config.yaml
head_dim: 64
norm_place: "pre"
positions: "rope"
rope_base: 1020.0
rope_fraction: 0.5
qk_norm: true
tie_embeddings: false
init: "normal"
lr: 0.00153
decay_fraction: 1.0
batch_tokens: 32768
seq_len: 512
Each number is 500 + 40 x the weight over the matrix's rms, rounded and kept within 0 to 999. Layers, rows and columns count from 0. Numbers have three digits each.

# up: layer 9 MLP up, 704x256, rms 0.1, rows 186-252, columns 128-191
# down: layer 9 MLP down (transposed), 704x256, rms 0.0945, rows 186-252, columns 128-191
# gate: layer 9 MLP gate, 704x256, rms 0.0967, rows 187-252, columns 128-191
up186:576506585521544503497462526460469458484425483531454535517519551551509495578472514459439432500429514437444420524537458514460531568496513408449529528474481573508487494510514448475482465561600461
down186:496453450461557474516515419508489518554508519504523456528484459484526520481441420472528538529509617525547485507501557514529460448515434474456550476469488460512582536513499500564502511483548484
gate187:555470473527509464478579556471521454522493456443512533509493506483501516507480507408513526440540440532531533466510560471547530405480490582543521492529473472493407527442544541463507495484562498
up187:496548416490465571514503482449469498488511489497572475509460593451477498493390536518481501463518518539526448474514495518485506544434414570516481580475487467484548442493507523472592621527491499
down187:495391395494484474487509506544518542516423472428481502510456458462505454514509502453441510521534476455511497486476473475484465474532549554503429484451536516517479507470524466489464415582547526
gate188:456469497499519551526531479501498536410533497541506498500397482566433511488565483491526540474514519477518517512486547495464580471515544484395429510493442473570488522507481528504460510477540451
up188:495508427532478436533543472536443542484550532566467490493483590523447526511408453486420550504524501474472519438461466445558459469546517460508520405509456517479518412474516535517463435505534504
down188:476453566613525420575514433514549569472473564581478546454488498442507481444508603389518546498516527487482551503408493482471418493498510497409486514464485467472539482544494500482454447445482471
gate189:431505474491538524511429490569554522435457424534536500475516489476435523461472479537564549468517505480449504534478517439555570519514528489510492518550519503391477487514462523458505473535512504
up189:498525437542519593474513537526492532494465483504445585515482544451555408499492433470523481532502492523487511551496535458501467513496501548527538437487461508473540476550512468492432566524465503
down189:535502573457494524418567585476506497550499508460523513502480420488463523459565528521467547440518517513514527497535475512495443528503542523387538520480543539470422530480514529506465484466527502
gate190:547496505509512496535502520437519545493411515424559514512520494478500476502462561503588523452559484503558574437534517491474493495508526418528529473460569539509546506482454575487440464487527470
up190:485499586515419473565448524475497499440477559457476436501559431485507464498495474536529518520433490481526494538499524416577481491509520420559507532444484536487547512459453472523494442504504551
down190:460488428480506493522430528572506435505511456468486530465478567483460552538526602528523499483490541562531495559507535598438497505486538519427496511484485574486453476563507500458453487621570521
gate191:473458476470460542556556463536512471514486504452487484483448490474496570531440558526437485511461507540515576472536493471516549551445534431536465558439497465556504457468478555503505425556452477
up191:529480576526587434449538475477490529414525478423456499556551515478500460532497480517429485461499505479485492475551481473499487546494554547525553513428536482504478500452544513493492477523486537
down191:479564492448482495517467449500566537504427497423479492507552502484546480549489539495462568412532607521510509457507500511563508461527455497525482571495470479586499513529510462472499476518545556
gate192:484554560456506515466541524514471514543464490399588509497525454474448474472418476492542509577562433540502520480528478512491557500395519574503502530523500451513494436446435480558474547524461404
up192:470491487602509572482512452465442575496610505527469470492457494425516496562505440497508502426507525490484451488562476528516511500484535476413475541471517566599499535496456601506512482456531544
down192:417504466458497524457534485561460481464485548402522540538536501467505446486454463480532504507559458494568539475470505493483508470570531484594478474559488468498551502491522502465521532491455538
gate193:466522549466505560497502538516494478510474503420609476490519517541572433463586473529552525482463451538529490440529460505473498540469483470473462511565628523497516445524526538523523461521517517
up193:533489489541484660552495493486561500548555450464531523523501524504488519452490545522478436540475573491491537549438456526579494557481512525490557531501442560575514498492497484481488495478522477
down193:443501496499493441541508501588496469502556558476432486471514435412481472489423439443509500445545484474443444470417502507587601505540472588547451465502502554504545476403571507514530530538488487
gate194:488568543458480505476480504554552482566520531524465469544465586471473510506451520542535449498445528479490498512503476420535515451499475454475491484536505513476456476532531547498471519451512488
up194:500496452476505516566536532458492510489465516532500492518560471488498535454407564554440482458487522475534510491503499488483495484486504629528443549550591458498458477421440511481552507545435495
down194:540508467469476523487487605454507577518532491498495425516456482492490527494482508479499507532526478469480478508498457525511478495454514480502492545518521510484506567528502535554498537411571536
gate195:459486520466471496417483583462502441519410437395449481562556470520515428488535417531534552502450485498522569532532593478555520495510473471486416436560497516531500539537506533508564531568457485
up195:525457492534446531413511482546507500468496506500497449505456504451514448537513453501458560456482513477484619461471582562578491443484507549532471602516501499434536558563537438475535578545451549
down195:549505489498539509503552570529439543543563540495500567538496474518553518421397461447517437513493493571511479502446467489487488475485459532528446549545537518507483413481589404501457567575463465
gate196:510400481506487456513538538521547456545480501489479543534417608456427525496512487512519468521413485497495502500506548492532562548510501449443508543576545521434496486468523545487597547493535467
up196:485539492536512460540469537514571501508507482529481493464511533428509491468491456540515436482560506563417535489423555567516454547569480439479442462474472487572495447475461537529513451435512534
down196:477556486457550476450492413510459482395457512483471519537557459520490444516541519537474507452454543484475479516576494524475540466456568516526542488521506524463522590500541502454565517479553462
gate197:510586492471491466564474495469517575480540534523559508443465518546549566588555464509541470552524477439435477514496502552508454480470515466511477468465512549425455495544480442505459491518543513
up197:555490524558591492534435524520453489409551452473545436579512491513451509469454532452500539519520516514548475515538426530513507544473526561489564491528423512496464569452514470428528466500485492
down197:470520459540463523465486535533518514485534491533527452555429574521475424478383456487523474517593455533515492468544431516531523514447501514481448498503468481566564462480430521443489542516544523
gate198:508571471525532472455494537566493527522544491510464443514499537504528489498489515507507581605532463475417483414462493493543528460510499485544502491481488469513489500502517461503478497496497526
up198:538480510532483430447531492476531445505458474397581536463524514511535418491535514493457534489495500477505489496514498499587592524463536516482433461459514513455448537501457525513531513479513436
down198:516504473496489537519490449517584488528514449533446493493516541487447472453452512458597483496521577537527507466510551496440479545536440553515464458530499441474525477471484438535435509505541467
gate199:522516504523483469420498483510491466435527414516491548553470443565520498432540481474461534537480466429497494508387574462484558421514442505462398416500476476494554491528541535445519495465522537
up199:565544451552473494504506518502462424540520597433447520442547494540482457531437487571520530533496462467572453514572468426495451477533517474499522485522440558554513604443543564562498553524529475
down199:554477443515470607509520474483471577431463557529555521474451518522515466580523506452433374531545590569477450463550463515512535541438522500531428459520470497439461498476472511512495510567526484
gate200:520429492536560520518564472447487510534491481454466511437508491481526458537507474460532479503483429472436490465494474504568473565521472541494501518430482490480562480496556457491560446514529548
up200:539459500485572448438520532431588484518518478456503518602495454513436479445458481523466509517493456494548517482418499463507516502541480572507415489444540526560498505549550494514530487401468520
down200:441449500530544469509528411454429446477514513576465489493568479517440510528550497518568545468522493403470470525580496599473543461518539533496465481487518434470593510460524494501532420494559456
gate201:478532571507428508541576520487508490560475501512492460471498527470407484535522454494512419476527496478437520507548456444490535458498482458566523573532514504460502448472469533584551524520468454
up201:543496531501552502479468465480452501480496568485511420491506527461447464517441452456518477501455531481461521531541467464474461494498574446520511483554441513437468488481446485562530567513513490
down201:479378449512531443440529464525487530529445537561481505525456453543422467509458467491557494405450561451526494538565543465467432539515507516498535442454426513500555454466494470549540493496489480
gate202:537457536505518521507527561527522469523470459509454553518527501493505478527544535475573495565498500489521606468564528536541525546466517478407480541517533476592500494551463536474488466434524534
up202:503449502476434434488497556494492441536456483468480487522549492516538505434509507523611580474477477505518470487534506459489445457536480549441477498392531565502473578485503509491575519504584485
down202:428521428488535487464591375417449510507496518472528402489429473481509565530526497553521467478442471577531522510503484522535471459458457517440585519594415449468481498442480519532575523524451553
gate203:485542591437551481553511531525555510533506507486447481514540448448525502463461501498478468479443493490551451490565508521557476526518494520564587461533543454501490512513491527489615521511557481
up203:520534486459547537468502519504508469431416526471496517456500481518578500589467544457523446513505521475479475543456493556580539568556485471443496571488571575497517524474454487579498458454540507
down203:469516514455468542452529367496540459427496551518607477514512486541519500492462480505544434490558439519499524447509480452537501505513520457452520480467474457485508537442437462499503482454457525
gate204:523479477480500544473456492471538543474469502487485502486487520525482480497423611578519432524468508450410497483447393539504519453497462549497524509501526569548470438546467571540490496514551477
up204:476493420483507552514464491477462504480468468424520479527514549456550517513524508470557485508493549428475471521463575451478571523486523450512399503512478466472454484519455529499570476418493444
down204:513484515485513490477480451463490468493435514547461481529507501585523522463451477553528463474509482421453544513491487542552492495481452527462505481489544528411491463465528556582481537518570486
gate205:494504528448546501521522554519534538447412475467542415468465505491539511585513515524503525483468483555555600430471504396487484480534483449475461519476525499501426423544510479498581552416514521
up205:426513524479540488487490450520593509548492522447466560588488434449429475476462457412438545486512443399466476484490530576418572526513573544516475445504559420509533557484511529505501461547498536
down205:579424585592510512524510582437476430588473508559555514517538471515514506508549498449488470448559476498491493474575461492405490496447507453451465545493528567546420500441485483481478486521514588
gate206:523514485448459534600464566511521547626553576500440547446471483547516527473502512480544443499522497509446484506496465471577536506327497510529491575501547548463533451487522485454513498529514511
up206:484468498468513518490523512433504480381438528460508468492479512419514516640509450561526495419491497503498452489500495401503516448500497471518458493481513507414473564571488520470464619453486461
down206:459510526493488510504481496589519445444452464406529518527515506507528569488445464618575518558474453503535533527501456468524455566431456536479423472459530528471537533478462436527478586531490487
gate207:466419557485572520516551498501503589459507523474540499525495500450480555492509514396520501530532453526469594490527502457515533573501486500546547475496504444481479476487455560452558527511533510
up207:540522556456501420488470500448498505432532533554587474441534490553518591478421493460450511457459466528455448476511504575511448542564478487550581539495473518549546506526442460506466554610484575
down207:500515499495468509548567448551556423491465450548523509514540507509441457488545557472464512584478450520499489540428460502487520615451528494526541462382468462446453526533453501550506506538398389
gate208:537586539472515486494480535511531484442538519467505498531539542530555454502494386491486434474496508510530476500465478464513482501502491447530496445543519556546485493540452484520531461489583521
up208:535593442452464494497480535524480508536414526492461503502504521508527460489381521481519447512538484472503518485492587446453533530547471471523512475517491488510543428521471518561496507420465571
down208:507477488478470498534503418550494434486521545576506463520516388449544526469505531519457574421495562499551539456549571519564454621526452529532496469536473474500469546477474504477490512526442558
gate209:451593439523436506490485498506510474486553505408465506479504516574628592496516492517548509536490495511489484476493486517539555478552444479454472475540550662514497555482445523575486440525500500
up209:557455510486432537479584489472541548536445494492448516455411613523503481470480473501541543547616509584531485471448509534435518477461519479530486435475478417486523499483524543486563582514556442
down209:439517445550516469482486467431530500537462474482481410472468498492461455426480452490532424482430444415535474545534450490450535498546480448542485456449423524468534466522507476507509521404508494
gate210:490478515462472473552547538523488468444477497480517480498520453473526497452557473420535481498526466437437510505532515518512462462558521543522526491511484512557568623542484432540516477491503531
up210:492436502561579517478477491416559573528476432489430521463544512497500506505486593469511504499415505510525463506506456523507495577429487505473491561556557524474556460494508501543505408512487458
down210:559564483553409463563505445531567546528514480545473548500511487536490482485497477523531454491471498540454481487469531429457523457455487449440443451459480536442490462449545490465562507484479501
gate211:530480445517529489497497524526493509436478493570571456501549498468509441535471449469464460521530508484532490493562509511473506520437529485535531471449555469487514526536459510491506443439446476
up211:408528542533403511501466500483476434465492455525509513515523486525545491571500468528544464473470516515502485471442475530577535541506478439487466556467499487452493474532491506496567502504504493
down211:470527554495462523540438499479493534511520500494518533522556503531410490469528491460556510463530445483526548505456479495469518475517478502452528465520475479496600480562523466547461497467525553
gate212:493463465507482434526475506506489487533556506492522460488513560519488551519510487557506563507456486463459461459490524500505468547477462478475536487511510498521486554461494447461464498490498494
up212:435471451432469468515504507500506475560479573548513538482522490542393454408449529503487482520489451458518513429534551473521479472437499515490569484544495550513551518523543434436484439452490516
down212:534535551489549543506516443445479501504515556562488459562489529515496499557510441466490412515468590496520537538478490448445558488538469534531382528441553388532450439462478465602477532469532473
gate213:500410534455540510543478577514532533552520434522500470494511490537459563480516533460460542522532450516466547540503407509511491484514489486539463498440506466530512465576483510453481531558572454
up213:525469538577456491447549423510476476482499494465503497491556519463591539530457506529524535398488594479487486556505530559502523529450532534519548541514449545457523521465494539589494546483497468
down213:507480543487487437492492691505508526496516440512460573479526570602477547485543514531444449586536305485571515517478408495531506479518484468524480425510545453534507489508514484438513447553537501
gate214:469544502507510446502503521484537438476494498495640524542487550529476453503553436553514484560599482527458464512519429487526530523523452462505448500496518559497530449520387468507513460546475444
up214:514479535484418561458504525519466534487524453472456472552525405446466512474503549506554460474512506454502496535546497504500504444487481540507506517464475496482475478505579518503531550475492529
down214:522417515500517464476462582456506471509461506425507624571549519513526519486519548587519468522483517487489453521476473467542504471505507477468520499506530455456518491551571519503501483501517491
gate215:536543462531497451482486513506457547524526510463445465608490519454480490550456497538481566487547468475534471477494604499435509470500487525480439520483546443511507510529535508491480536493465576
up215:479530516599499510459520519517499401455545493517437473507441515530533466542487538553455514515548506510530524500474526504529514505566487515499532520563482436443460521501444567502493414490464512
down215:468553429509471495455459422473458452514477427521516492477518487529460457513525462486472463561533546508533510560500492400494521493514503394478499473490484448465484422587500512529549550525478454
gate216:519498500492439525517515499535564492504469514432501498510504507501513510489530505525499475511435469511539599489540476458552511494528488461429463477559527594535418497539533491527542475483517536
up216:496481429552556570417424553503559426552490452401467564495506444434533487502493494510595559500469509436500507465430541528470472462511388581559494475478522591560486559539570563535517476476478474
down216:533493583572550460526521554522506497427465451572517518483488540515514448512470517491435450476475506556448545531493458453473494553533592554469512511495439464522437468531502434564542550504536527
gate217:510461534494468549498504501496469567539520424472495560532528523533480540451483524585513476568521452526500497544531476509545495492467462526433465538548532499485583507432497571507473444446463483
up217:503419423491544486545485448458486483498457496497484491531542457504508546503471474561511534529454464482468495414489491453523493471591474509476520533510536523521528532525489500512508543504496490
down217:475589496545477536467488457416506484468495505508455471470459480440462543537491506502494444552510480477454568466561503521476556443412525550528464477528472437480467482452458453484495449494444542
gate218:478564542542458560534465537468516532565502508508427506566564477469471458448542549419497486504540461461522529444581543487469538459389517560568518477416452434495493497497491549515453530536546485
up218:518453502509567497530490425434560464471550489522490468561416510576546540478486495562534480403515505554534445516496498540514590522508513422359511605545547518491474477524438521514518481574558534
down218:490493499521461496465459623436538467478513545487509513500521581525482532505491535487545537513547468497548500530623563475498473561531505540468473533488484486428553462460494525519493520513552558
gate219:498535538480535470533549550549478499455524455474467473482547539523495524568470418390475502537522498407490480571546530465511528457534434460412514569472523422474545446520506503445543434607545448
up219:488422463509477487527567553487461500525547606490523434466448543525425424435525491481511515553459526519499449518478455522431471458498478506528512476485519542496396536473511475522494483433508506
down219:446484499493536528447511402530470513496478536459454471529484445498565519469473466513518493493432518426454458447560482530532415469504453476451499549389381530508514463445502550508503453478478454
gate220:482523545452569512479502513564497503539537413547442511508585535485435624550484434480476501488552450495569526460511524479439455450574501540482451481408509549492539543506579548445522558567471492
up220:502475512457476555575517498517520441548533537464527538500478458506495545423481502517485428492512531506514583590505473495482435499504425507475439514437503517569493468503524577469566479516448470
down220:483492468544525508441523517479491444473445454508489516489507487549405527526455396574489463469570533468519500468559502422556512514485469508562510527454508540483496533447436582456462486481541524
gate221:513459508418562401592504519555498466557522511472450525540455496434471471461482497525499524502498476515564516569519530418400518591417540623537484525423529486496513483540461546472534508469545521
up221:549457453487548435511518478571482484447451527483487536509466501478462537514518549491557550528453477556483506479522520535455441466530526455547550435548466578483461556511537546483486477432466547
down221:486567520647521502459464486507488416502451472582521532488575520521530491505479527533459485434462490529521455509471560541453594496569549489528521485449506556485527421494516568457501529514542462
gate222:530496483487501467469509494475492546511540497501509497437457476523482464452470536468546450483483524464427430506521493525509471521496532523480452487473437529570448518427497484518512480431480473
up222:590498475425421548483456478505509525453444410492469462485510424479492480497419458415508499521456470519460480502484492511502514465507540500479519459487504547496481519391558456437547601535531461
down222:543455547493509518502456511534501503569524578489501507529479560533557461447528548487551465508563499443473548483512583540490507556502525503497497457540561498538490565417507499527537403477586473
gate223:444531540495536571541453505516574508506465430467448565449571470493461545491522448475482448535544494488477532495611510570517533417451453460542505558471517548519575350502389526465536401534475426
up223:497494513513518542485478539507472529498547449465521448504567518559438568550442495383491468489514509485498486516525389504477498489559474414530476508452490459434445509560467438457447552480525499
down223:486513511463476556491529472468501518483524489492527503481537490474479487527568481472473519505566486594486507534495507501532505495501491496560533516456482426541520511534494517496522452539490532
gate224:523489474530529495574516503450528541470468439462479524493449474534515500505520464476454434556518464514557466503510508443484426513462487517459518505517543442474528547511417549489458518619444414
up224:556504556560555427481579480472475477482600489513525511423545515587549529479478556473497474495483474527477448533507481550571496507481455517549521487423470547505556480509469526554475448515425467
down224:439548506457521475570564483561492516452438527521499508522452454490479498602451468550457546540436446465518510469470475466482565496451512541467547500510558493471494538393519519499491471528464476
gate225:487472442414454492484461547522500622471463503465471499509488519409514542538494458505561486475588479487560533557484450487541468536534419503471455507458533519501498504451490561519487507557490512
up225:500562473532471442515552504533535472545504535469431442431468509534545427484451467473479476525387496477408478520474543461489486556458561522433511536444400559423467499452468489475495470487580456
down225:502471446455532496536409559425515535559512482505582493507521544425477456509505489519516539402488551526502477551562542500454512469427471487465577511522514507543484517527523538576500489429433457
gate226:548559476533517483540429512503531462482510399489441476530488636462517594487466434497557505437500466508479453516507531474486437510536497515539530526542500431479491558463469511536511560442561498
up226:482503584530526425478515486496468464582460537500469445475488537505513533518461526524413505473493431583480445472563509502514518522504576520549464525488482525555540556435504599609470509398531457
down226:485513526604543538505529478479454547499526512497530476504498474516527412473492520493444506555479449460571537459490487519440590478598515497507472472460518529477476498503481464503481491390482524
gate227:501510554551475440479482524501538432535492470540436429558465524476500516539461535452508468497480534529436459437531494528532489596482523445479450554515470479470414462523476526427493495492604495
up227:486498443495540450515533506513475518466515452509517452490493463495517391429504507548501526518561493475470470484507429479421416512483522497391505440542493503501476465536507512386450496504519460
down227:460394472451494510461501419491463500515473586491561524442469516524585517521468450474462437506532598500464572479562504486462517554495560477487500580465491509523502496428466519567547490509402496
gate228:480493499569512514477449532500466571488481530522466479607532545480589557455566516528478466516466486500486509538565422515541479414492440451397542534507507530526556488580496452480473547534435511
up228:467449469490559553528522467432550575511528530535481536462448457468474533487560551517568465512504496491485572406452524568542504508475522507542465490488510542505508426517465496437483518550541507
down228:529456535494514453527472493539504509518509439558520504472524519547418445486427518471354515487490438498496463463473477495533453443559505526494546505461585491513429519477439512494540494481466505
gate229:514588515482517476459524480497541510565492430506412577543472524526477454489581490514553521469456446467458467438563459492457520472444507478446453554529592504505479478484543545520522468540463503
up229:483513487461505456489469543506478520533510563431510556552493451475562433536534576496517535549484508484545552505544555470484436517471513560449514591473474438475478553532547435501499500491521500
down229:530529457467521495513512627538515510489562489503428387460566530501429446481479482519475471541477480520511441492503545581568513503527529500515478531528492526511516541519532517498499497562521531
gate230:506513523505536496498527531531499445562584489468568486483490513530594473518574523500558529515375453468534530491417489516534447505501483548461516515497528482475474473455496501552530541459477504
up230:474503497461444534440449523501485497473525512424522525575498506492477586519480479467482430490495544497503466481499422473556521416521527625486446492537526468519436571539485547502513476481496492
down230:516464495547577440545548505469449480524452507477441461455540448496447469540523553585522473467487467550434474529455549521486457514523523515451489455422516503503549452459559507481484516527533534
gate231:488439513493517467431539531459495563447421474508527493487510589467573539427526540375519437477464498544568499445490456511517571466468440458514467493489478519482527380454443458451552547569538526
up231:437455431536484511503477507519539482531576486474478477552494558513520449465511568558539503463549528494528513461499510506531540475486504462448504480520461524534452525406519500459516564491477492
down231:462479515537514408477520558547512500499538532521488457453439399532477455472491474515528470565395503480540482500510551481563415573453528544519472467493473458553505589454552476591374494509543450
gate232:542534527475499513466498531523546489513473419474466500498543519508481518485523513481485522501527463482483509493483520525466543395495481586477412549496522436468506509483513510453518531539470436
up232:489482544481592480568536535505495510553501537484505469524473484427459499500558529509571458499499448546541513503539512550543513578474490433494528566532525504515508521471433476552472535482544545
down232:505566513493555489482566473489479514528504509476493519469540482515454513491540502440551483471562584487457512533473466470469550486464516454423559571465525510485569542490476492518515525511431481
gate233:463477507471536550476553534501511444541496478464428458492490504509413498528481479432444479475548419443500449430543454516516584471536470509528467531539532511506486529510464519503502545437489574
up233:549491464404583524511467491498529525530447503453567503512493558508576524468510514475461498530470535514476550596509494502472492493558559437532558439544430567555473453487525494485458487491479485
down233:481445427478512524500531575487563518536474466533508509517484463454544536516495551513529478506488495520456478577544479480465487483559498458513523453514444552502476509465461490554510494614525541
gate234:501524517541481563470618537500479477477472543463444580471461523408498438487491531442523515480446456526564552428529500505481527536474562557485521554510548466404513501532514436476552572541505479
up234:457450478494546506552547527448440453501490549555519529493488537529499441425502443459601484509478478476552599482496564480491481390529495483538505482490453449482432470477539498503544459485500551
down234:547515570534490536442508531494492530435529505519499441456547507422532459472453560488526417509587541495585485516464570433536518542530436501553509470513471573557603414550500536462420502482540488
gate235:418513551475490494523531525493507511513476464492550470470501484448457460486528462495552473509556506522520467510476472485504616509529466512442502546503442490481533410504488517438490502476613473
up235:492440436441489525479570460510446534528444454490497473496515477495468555457501550553486379497472500516465466507466577538518521559550545531553561445507436498528489555544508505554552563557510429
down235:472499569502498549472500499449490551545532498495487575496524466546587550488484552480470507426550533516562464549428525479397462561466521469511504502544481549432539413438516543556428481478502499
gate236:518481547493524517574513500513523432505450409456508377493566542434442580552526497464461506474474463425431512437531495506430577495538464561539514561477556595486475507530508518538515472550492576
up236:501500479546478511485451529502490517497567530491523529549470499511462489559527496479474523612528485583484509525566461464463451498499445452480495527528350478457525488537526507447458560432529561
down236:522491512487495498510459505578554497468428467465477495488454498496526552479455542522535500545450460482461540557502502539485514510496526423495545455437519548457497456560569569480473475506493480
gate237:524522498584512450547521510458572544453541514504512464507534528607480516453497409474468546591537458534432444531474465565553489554416461491497495524446545526591494479534537577473508440546500458
up237:516600486534515408500568442490501564428548521480420620545582470478542501501510502515438578554546501503518455496518472470552505544479552550492500455522466504511534479547506493505478484510391459
down237:519421436496476523458485533490487434494594456451546531466546503455493461561539483576501539467491501541518528499475491451452498523480538459498458460487546464522484541449498528479569563544410485
gate238:465556516477516524563524494542438494541500517479507537535451448555472467546411489573464540535472472489500455509491536493525585489492534470486509581526588457469563485530481526480520474485554527
up238:507449478538513519553532517461597448476504430492468488535489479522470507474548517509534518531475493571560502469497527486528541466495496483442524500479573468487547487459493540474458523430504545
down238:536450521592540494439488541460541503533545525493545538540571488493509539454517474530513470465471411497456432504533476502488556469522512510446543585505480527490451475480466446490558419545510446
gate239:493511557563521512479550530519505551535526560482549506523424493519505460468432486470476526485467462502499424498488577537493530365510546477457524497526509546534447461467469479474513526522511505
up239:514552509537487579450505497536540471578517513437468534465536425486486478477512481531571526506451519562517478547496528525512539529526543521461471499506562424577528476484531503513460532544495486
down239:457537497543443507486428549517467520501465450532465541509492514507481484501508536484505441497561494514491531566469501532461505466442513419482515512499424477487519417522509530459534536450471533
gate240:453514530508483550540465479461407560544493391440494486501387478516484494479483504515531519595500472403461550520519506554442502426498456551476562523383520533543476469454467518552506489550461475
up240:528579478566510481420530541466526478503551539551560503496446502465482458536433473621542455500502554445498524531505463469511472530476439575547503502460543477454543489546500460511460493480457493
down240:528468433500545424524425430554505506460510556532535504500505493532572541511573586487487485470530500550497483511473518444475547560584516439472494518502493503501549509492556496459434521500543516
gate241:512494513494419512564491488549436520539548510490446510442558489499488537455492532449471474543556492476475490463482496448497434526513478555510446548421554497600536483522517448525552493478480468
up241:469483442544547512524486472498568517468447589476527482607529570521538441509511445560527416450453471502512548491500550472537499511496496550474460534558495532549513544561537507430475496558552467
down241:513503489574498470493636529465471546432580505404457461521450515522515532556479532442559444507492463525554522440435444556491543518538436568544552513445478534482492496542471463580466518550484482
gate242:429437494565478446523485523519469575559480451433497493426446540472561465559562451471489589526432482485483497480458491563508482538464515556483491489503504489466552455503470517486462494542485511
up242:457500608481468563502510494527521468532477460424507467487505565527491476490501516483478493462507508456517495472522473478511544474515518515478506542495480514479547482488461431540444501516495477
down242:547523463490481579483591442571464417461434534522498540564506540497483505468532549488513524527455455459582515474433470544517487472516535542527490475506442465537470516547459534539597488490547483
gate243:484461505595548460533481463515579654481561455514443452529492474540508478500493517507524577535489488538487499475524500461469453493574528435562513495487538518475483475586472529501559493503472412
up243:496503491526526486579494467523556505484499589539638507505467527500540556473471447502483507448486544567487532533477462559563498523507545549445485510443522481493511499462441471448514562534452493
down243:549510547512509545508527443551520378544511538427528493559537459488529476448439522489438488508487474472454593478544476534525564502461506497511466519548550446444495464443473474445452524517583502
gate244:449463517497583551485600504480467524490563451472492491508559436478532522494518424464512523572510464505474481487484439504551544451489513484510490569503472520476590424503502510563531419541501480
up244:509537489526502523476505511511525482450471408527528499522515517511529569489557452534483485519460545446476462500472550481458506504537501450497474445583531531445544428514473468562511467568445475
down244:482537525455504512476503452485400534488559476461549466507460520536524526545499499517517492556514585534437472521522545515461514544528533496434503415496485539525479536472539433478412548509452505
gate245:563456547523566443520559509501504535528456479532478527532499614524545471545573418465509530486501492389424449470542518562515547442433503538432537434463520464546498473576466436488401438523516523
up245:426541456513544457467446486493463422472542498608531448540544497504522488460481480483463541558466495532479502540518500407456466516501478482473450517543567571462487490506497479486523563457510484
down245:464550547572494496483482538485470601516606532530506472480455502452546469454470559534524554588477472534486522578523468465495421615537557519464515469555506517569501459479554464478443574400488544
gate246:502609499456562456541468533520515482531535447468473488501524485474499463484543487580470580573404511571500479477553509486556490407499467495485462518552509495496508509503556532531492477502582530
up246:526510514415477475576508484524523470503495438451505551508440461519494527484487499529482467482516494475458532466465472561552576459424503532479458467568644479484513559541594520590460524542560552
down246:461571483490534580501474466489537500481498473514537489479519572481461503500534493455459476455481500524555475609446572529459512533539545547534475483583539498539446525533434494432522494480492523
gate247:510511525497545430445489531494512538512515536537533520446517520529534505573526473463499521483490518386576495502490490548560447461544530554500539531502587559551478482540505441511491459558556505
up247:541481493527532498531515484515530524558460535484519501512516428474495490469517472460474524531509523436524576571499466537381548447497469524464512506460547525501466497531430428457527501455469536
down247:454422532586529540481487564527449480517483506527469525501471544420511504543505541580517498516545694556551511456523484540513511500453508505510535528506422549469505528422467455470473587476539516
gate248:508549506529530487485495512476560440508524548466516516467525506536446552470527497478576538460517463581452449450527499470520539483437435436474514513425487505491490485438501487445536506456492469
up248:489529477508468520472520515469493539556454407413440474511494451510506511499526542469543525539515445436444471507497539517459518516547503503482450519535529503599426535497536495479530534530464497
down248:569513447531540545503545485458492497462580538505515464426573480542449538490485517494539525526516510508470501502502468494488529551435498496456580559486558469526455507400515477551499511505488553
gate249:498516501528553503490510503512538436569432503424513555512511516547496465500487454456578491535480472504446455501478501517517553535488555531502520449522527516549527568488470504452463440538570493
up249:534541487460510463511504547522500501460479545460478528503484502510462534469503520484391517514469494423471457490377491467581407517583530519527489532455524491535472506482535499533472507534417508
down249:440560483507534456490546434488551457574475491511548490490483507470514458520539526382516490492467483546498538509518561522463483511448513437517564543557430526493527554469448499534541499491491523
gate250:453485511530518539506475524565491526547537465492431462520444537534506457470533556507503509497469493512539615499543500457451592513495517494490480532440464463465487545521432510524535565525523481
up250:519489529503461498448498474545516561515501471544445524532498479519513512482483564541449501474460505564508570518490536457482551531517483538506532517430448511502459553512498458539482563495522493
down250:476517456550516500485467490526457451501497452500455519479515495495523453572439520400518505517493589514458473524430476471502483504493431471577467561500552507465467500440519484566488520503493531
gate251:522530516443499502509538437522511495514495560506537492477465472483512511522475465491505449498506479472535456510508519528497525478489539488560504487466612463555466506516528548534559488541514454
up251:431424530467524496441585529557479465496468397462470527526490494545515532499561537503480485550413505491529527539542568610549453514529481545451483477444463462454482502467527418561470480540435530
down251:495578500478502431518495555477531454535520522487407517539475502488527569612506494570529544475524434458525518504535478514480533514471480470562537427463496452548488515500551469504545523536504463
gate252:521492533456531464482520522543508455532512446453573549550528509465560554503492538468516520513578413452505460549511537482451557534475520596535466510445436480592491494469433457565530539483540461
up252:502493585438523520523487530575496473455467531494492483549563501512510508483447543509428448518523494539561506544631527522425501488461568530479531467425527474517467484501531480463471490527560455
down252:532505517498472511517500381520481535424519503523430529563458541536462444511506471581474480513432555460544515479475464541500483549469481416543486514485506523463469520562439498490550492501536605